python train.py --num_hidden_layers=11 --hidden_size=64 --num_attention_heads=1 --num_key_value_heads=1 --head_dim=64 --intermediate_size=192 --vocab_size=2048 --hidden_act="swiglu" --norm="rmsnorm" --norm_place="pre" --norm_eps=1e-06 --positions="rope" --rope_theta=10000.0 --rope_fraction=1.0 --qk_norm=false --attn_scale=0.125 --bias="none" --tie_word_embeddings=false --parallel_block=false --init="normal" --init_std_qkv=0.078 --init_std_o=0.0 --init_std_up=0.078 --init_std_down=0.0 --optimizer="soap_variant" --learning_rate=0.00771 --lr_mult_up=0.834 --beta1=0.95 --beta2=0.99 --lr_head=0.00965 --max_grad_norm=0.5 --warmup_steps=200 --schedule="wsd" --decay_fraction=0.568 --decay_shape="linear" --final_lr_fraction=0.0 --batch_tokens=32768 --max_seq_len=512 --doc_mask=true --train_tokens=99990000 --max_steps=3052 --dataset="wikipedia_en"
Each number is 128 + 32 x the weight over its row's rms, rounded and kept within 0 to 255. Layers, rows and columns count from 0. The size above them is the row's rms in percent of the matrix's.

# layer 3 attention value, 64x64, rms 0.269, rows 0-48, columns 0-63
size [ 98 110 100 107 104 104  97 109  95 103 111 106  95  98 104  83  94 101 101 110 103 106 104  93 110  94 102 102 101 106  96 103 102  96 110 103  95 106 102 112 105  93 106  97  95  87  98 102  91]
[[150 141 154 144 106 137 114 147  98 197  95 143 134 114 132 116 123 158 111 119 110 124 149 139 182 146 218 135 177 104 159 113 149  96  70 132 159  90 124 172 118 115 111 121 162  79 140  78 165 119 103 152 166 116 120 142 126 122  93 224 125 175 126  59]
 [158 126 118 162 124 128  86 131 113 113 124  79 121 103 129  90 123 132 101 145 144  96  84 135  84  98 118 142 143  95 134 153 121  69 201  92  51 103 128  70 125  74 112 171 145 115 141 143 165  84  98 155 125  74 178 135 129 116  88 194  91 183 124 143]
 [ 93 181 136 117 140 106 134 157  98 106 163  96 161 131 139 148 108  96 154 122  90 120 130  98 110 136  57 106 102 132  72  80 121 142 151 125 133  86 160  98 149 137 174  89 135 147 141 166 154 194 178 137 132 160 102 122 156 104  80 116  93  57  41 128]
 [ 79 124  88 113 107 177 175 123 151 116 108 144 184 130  98 134  94 153 124 128 175 122 124 139 136 171 152 118 115 147 162 115 108 195 112 157  84 151 143 124 101 131 245 106 183 126  74 129 153 115 153 137 132  87  97 161 129 189 161  91 148 138 135 105]
 [106 127 160  95 130 100 111 138 129 146 112  90 106 197  97 124 129 179 108 105 141  94 161  90 195 143 150 129 157 142 152 110  95 184  86 107  78 122 192 130 144 136 133 165 102 125 129 115 166  92 101 174 121 189 141 179 143 174  86 109  84 113 127  60]
 [141 160  66 118 121 113 147 143  96 179 144 136 126 118 216  83 126 143 119  68 174 103 150 148 201 123 152 165 149 101 115 168 159 104  95 110  94  98 113 168 169 134 130  95 128 123 151 111 114 102 153 146  96 129 180  75  87 119 138  99  74 155 118 180]
 [176  87 103 170  32 144 190 101  85 132 102  60 148 143 180 148 107 102 114 137 183 151 126 128 121 138 172 142 127 117  85 161 133 132  81 102 127 177 149 134 126 135 172  93  94 100 115 100  74  68 110 130 126 110 104 124 138 117 147  92 131 169 149 108]
 [ 58 123 126 106 135 108  82 140 105 173 116  66 148 154 138  99 158 173  84 141 178 107 154 140 114 133 158 166 143 173 177  97  94 114  64 140 146 117 114 130 166 185  86 158  68 182 121 128 109 140  99 158 135 134 104 101 130  85  82 150 120  72 103 134]
 [132 115  84 131  88  91 142 148 169 124 123 147 110 112 138  91 125 117 182 132 202 124 110 165 133 162  79  83 132 101 171  64  96 124 100 136 111 182 149 108  94 155 144 101 126 138  70 155  83 148  83 139 135 152 105 157 102 147 120  73 141 121 107  33]
 [135 108 155 140 183 151 110 153  99 187 129  74  83 121 133  59 114 127 144 107 143 112 183  78 113 111 127  99  90  90 129 168 133 115 106 135 151  95 144  79 111 123  54  62 116 135 140 100 154 107 101 124 147 200 179 159 123 121 136 116  98 185  99 111]
 [106 200 109 121 158 115 157 127  70 123 164  98 115 174 120  98 109 159 139 138 143 131 106 104  65 183  98  87  94  73 154  98  70 157 120 153 154  89 109 101 112  87 140 132 176 120 127 146 165 139 111 214 129 120 113  98 190  80 130 132 141 126 103 114]
 [128 118 129 152 113 117  82 129 124 140 109 148 170  52  99 105 113 118  99 163 126  82 146 140 128  89 125 164 134 108 135 130 132 132 105 150  88 157 172 135  98 177 150 113 100 136 105 109  50 117 110 113 142 158 110 205  77 124  77 206 143 211 123 106]
 [119 194 131 105 192 113 126 158 123  97 107  98  68 163 115 113 121  94 133 129  96 109 108  57 140 141  96 110  81 166 163 122 101 130 191 183  97 149 150  82 120 128 165  78 141 108 138 168 207 158 160 147 143 152 130 170 121 142 116 126  68 117 127 125]
 [133 140  66 163 142 134 114 145 177 182  51 115 103 172  85 118 115 136 143 119  91 125 136 106 141 142 165 143 160 140 179  96  58 188 180 103 138 157 129 170 144 154 112 173 124 119 152  94 186  83  74  98 111  89 111 126 161 147 159 122 137 128 141  97]
 [185 149 126 145 168  58 145  86  98 121 186 173 102 153 161 147 146 151 136 156 159 130 157  89 110 129 110 127 130 106 106 108 122 126 144 146 128 112  99 141  83 140  86  97 100 176 135 144  76 146 122 162  43 196 159  85 114 136 121  58 148 139  85 143]
 [114 123 136 140  98 141 119 147 109  63 146 152  96 134 110 178 201 117 115 131 104 176  75 134 217  71 120 125 123 161 136 155  95  41 136 176 107 109 117 128 116 152 160 170 121 151 126 127  85  95 145 195 116  91 115 124 147 104 141 170 115 147 156 128]
 [125 120 134 137 141 120 104 147 161 109 162 160 102 147 104  68 124 146 188 147 111 104 147 124 180 107 166 116 104 114 117  99  97 192  50 112 125 111  83 116 107 153 126 163 168 112  88 103 122 152 189 114 148 153 176 122 111 106 230 114 136 104 162 172]
 [140 180 147 143 105 134 109 135 131 108  63 117 110 127 140 145 103 110  75 112  96 167 154 177  84 118 124 136 114 127 103 136 155  85 110 113 159 115 141 200 126 138 127 120 179  78 186 162 206 183 110  85 125 137  93  95 118 148  53  91 147 111 130  87]
 [156 164  66 130 105  41  97 139 138 156 120 166 110 125 156 125 169 174  87 105 130 147 121 169 162  97 169 149 160 137 183 100 106 104 152 123  66 114  96 125 111 154 110 128 147 128 174 138 225 134 147 164 111  91 122  90  94 143 129 110 121 106 151 170]
 [161 133  64 141 137 153  77 132 135 163 129 109 178 131 124 134 166 128 195 172 148 154 188  70 140 122 121 182  89 148 132  86  97 133 140 145  74 120 103 123 145  87 107 100 121 186 147  97 158 154 164 131 132  65 158  84 188  82 131 134 114  96 123 107]
 [172 127 139 141  81 143 154  46  89 121 163 166 183 119 174 149 158 117 122 150 149 160  68 164  88 112 138 151 134  75 138 107 144 104 113 195 200 134 108 157 140 134 124 120 148 137 129 125 136 131 107 138 129 116  92  94 155  69  78 140 161 178 185 118]
 [134 198 102 153 164 112 142 137 131 129 166 143 131 235 131  76  96 108 100 183 144  72 103 142 116 121 145 121 129 108 183 134 105 128 157 206 120 121  75 110 119 112 183 161 133 104 159 178 138 154 106 177 138 125 118 105 142 147 117 181 122 117 156 116]
 [159 144 119 114 101 128 135 146 155 167  88  98 108 161 134 110 125 139 133 121 138 119 176  49 114  86 128 159 161 140  77 165 191 124 166  31 126 166 105 144 123  97 181 146  74 113  97  67 129  96  97 116 124 161  76 111 164 140 132 138 109 150  93 112]
 [174  98  86  97 154  74 158 168 137 133 118 148  89 144 167  83  86 101 108 164 135 137 137 175 136  81 151 151  76 129 111 150 163 130 156 120 136 126 113 132 135  84 192 112 124  90 176 175 157 150 137  87 153 149  82  89  76 192  75 126 141 107 140 165]
 [138  84 111 132 133 136 115 100 112 121 182 160 125 141 137 157  95 203 146 102 118 141  97 153 136  63 157 138 163 153 208  57  80 114 161 133 100 104 128 170 135 107 140 175 145 128 113 108 126 144  52  95  68 168 145  90 124 143 137 174 103 149 142 106]
 [107 100  98 106 144 139  80 104 165 104 148 155 148 139 106 150 137 185  94 106 131 137 106 135 144 177 193 144  99 143 106 137 112 133 151 154 114  70 177 127 160  54 133 175 100 144 196  97 216 124 186  81 120 122 115  94 150 159 104 144 152 113 135 130]
 [134 158 110 116  93 152 127 138 119 116 166 130 144 125 140  83  90  82 173 157 160  85  70 165 142 114 106  92 163 108 108 119 135  90  58 147  95  87  92  73  85 147 120 150 153 101 128 121  79 204 163 113 195 160 188 138 115 135 118 149  84 145 121 131]
 [110 122 140 111  70 133 137 105 120 139 135 184 141 177 120 159 130 163 114 153 101 108 137 147 104 134 230 123 142 188 118  60  88 205  99 131 152 178  99 124 141 160 165 164 163 143 105 150 165 125 123 146  95 101 156 171 145 137 151 123 194 122 133 149]
 [116 167  90 152  73 198 119 120  69 120 133 124 208 164 147 132 107 125 169  99 156 132 165 101 142 131 138 103 125 116 134 136 153 159  60 148 214 135 173  98 129 178 133  89 128 134 120  98 146 143 162  87 145 174 126 136 166 150  73 122  88 130 129 152]
 [125 129 156 142  77 136 123 107 138 164  95 178 138 109 166  93 143 147  82 140 127  99 151 188  92 157 191 103 163 152 141 169 155  78 134 102 122 136 130 140 157 165 124 150 127  86 109 145  72  52 111 176  88  87 110 143  96 127 198 137 181 113 153 152]
 [102 133  44 105 121 138 120  95 142  60 160  96 126 132 149 140 168  75 103  68 154 192  79 142  99  97 117 118 117 174 114 139 111 128 152 161 118 114 140  63 121 124 128 104 113 113 171 132 157  97 140 149  77  79 186 122 129  95 129 134 102 118 138 200]
 [ 92  56 167  95 118 151 165  96 164 127 143 159 159  91 114 199 175 128 158  93 137 163 100 137 183 111 114 127 141 178  98 100 129 106 119 144 136 170 192 148 191 135 171 109  97 162 108 138  38 158  98 136 108 141 130 147 122 104 100 121 135 119 107 118]
 [142 124 190 167 106 148 156 174  84  91  86 129 110 108 140 112 123 118 105  99  84 153 126 136 106 115 164 112 173  69 109 178 145 141 115  85  79 179 120 156 105 154 170  69 155  59 134 142 168 132 136 138 141  90 128 129  95 112 122 135 150 157 218 149]
 [101 172  89 124 122  65 129 136 123 155 155 181 106 101 139 120 109 119 123 129 151  77 169 107 120 154 116  78 125 159  92  55 103 182 133 118 115 109 120 129  82 183 125 112 103 196 121 131 100 116 138 144  93 176 123 120 110 129 137 104 175 111  20 124]
 [177 129 153 149 137 121 114 102 168 101 121 189  85 112  52 178 146 189 105 137  89 133 140 134 159  92 204 160 151  99 136 113 133 138 134 112 131 175 101 104 106  90 158 168 149 136  71  88 153  91 168 139  99 134  92 131  73 182 109 122 114  96 135 140]
 [119 147 108 153 122  95 118 133 131 177 186  69 135  87 131 205 150 175  47  91 134 123 128 108 130 167 149 109 135 135 135  68  84 150 103 153 128  82 162  87 144  64 102 118 159 173 125 121 179 131  89 125 109 125 166 145 117 129 139 117 131 105  60 138]
 [123 136 138 107  73 139  87 162 109 177 147 181 202 104  43 133  95 127 172 107 107 135 193 206 109  91  95  97 108 114 108 133 118 142 118 109 112 136 136 121 115 113 143 125 109 121 121 107  95 165 117 158 151 146 149 170 147 148 114 148 155 139  57  64]
 [133  96 126 188 126 140 187 150 131 162  72 113 137  95 100 154 150  98 120 109  53 134 168 131 137 127 121 142  95 146 133 148 116 170 159 119 129 130 190 138 118  81 169 117  72 122  94  93  82 112 133  69 131 134 111  89 160 212 132  81  77 106 102 124]
 [ 83 133 167 133 166  88 164 116 162 166 160 139 101 150  88 112 164 160 129 114  79  78 100 121 126 151 185 114 164 121  77 100  81 172  76 137 196 124 109  88 151 146 136 162 141 110 126 144 114 148 173 195 158 164 132 159 144 119 177 135 124 165  77 149]
 [ 81 116 146  83 127  75  58 138 132  94 148 127 154 143  73 188 144 191 111  76 103 176 112 122 104 129 118 165 127 131 133 129 132 136  97 131 175 142 106 170  80 152  88  97  84 110 152 115 132 172 132 163 113 105  81 166 122 107 123 204 175 112 115  97]
 [139  77 106 111 110 154 150  94 104 131 156 124 157 156 147 165  74 144 112 174 157 127 133 146 137 128 168 111 107 125 136 131 137 144  72 133 224 110 135 124 122 107 151  95 129 139 111  97 141 144 129  79 135 221  58 158 122 155 124  50 122 104 136  65]
 [148 112 131 125 135  70 131 124 115 182  78 130 113 148 176  73 129 119  93 154 150 136 233 125 126 161 163 164 107 188 112 162 146 132 126  97 139 131 124 191 132 125  84 103  76 120 185 167 122 107 140 134 133 127  92  68 136 131 120 101 168 131 136  69]
 [133 119 134  99 155 182 114  86 163 139 147 147 188  92  57 126 124 136 179  78 157 152  98 126  97 140 103 139 135 103 126 122  93 146 152 144 157 117 111 164 114 148 149  97 107 146  68  60  89 163 153  92 157 186  96  72 109 136 155 101 183 153  81 140]
 [ 75 110 156 101 150  96 115 129 101 121  78 108 195  93 112  93 120 136 120 164 150 161 186 129 163 120  88 123  80 123 163 168 128 165 104  85  91  88 158 174 105 137 137 101 126 119 125 133 151 129 158 181 172 111  31 102 152 102 108 102 137 126 143  72]
 [119  78 209 158 167  68 136 124  96  80 151 143 106 109 130 173 117 145 100 136  33 121 109 126  96 134 139 126 125  53 170 101  77 154 143 126 170 126  78 168 112 130 120 136 165 145  97 171 160 150 101 128 100  98  99 147 112 113 166 149 163 141 137 121]
 [203 133 130 178 163 103 147 103 156 170 130 154 123 106  99 115 116 102 162 179 176 133 115 136 189 121 102 102 154 127 148  82 145 129 188 129 128 129 107 181  94 103  73 172 121 146 100 101  94 115  65 127  99 193 173 129 139 129 121 123  84 112 180  96]
 [ 93 140 147 121 117 139 164 123 113 123 157 100 119 136 179 168 147 137 171 105 156 109 131  93 183 125 102 116 150 151 134  86 176 102 145 100 127 120 120 124 135 137 149 189 145 123  47 124  80  74 131 168  99 135 150 113 133 164 221 113  67 135  51 146]
 [135 191 169 138 205  77 119  65 170 108 142 129 103 151 107  82  79 108 136 148 132  74  95  65 199 179 142 100  96 108 119 140 114 104 157 129 172 121 124  97 130 155 112 159 170 146 120 174  88 104 142 167 115 146 117 128 104 155 170 135 134 115 117 154]
 [165 158  99 113 139 141  93  87 136  74 181 121  90 165 110 125 126 167 130 135 149  81 149 118 120 119  96 154  84  71 213 158 119 156  57 102 122  96 109 102  92  32 126 110 170  98 108 111 124 149 107 119 122 102 157  88 128 125 136 118  85 100 145 126]]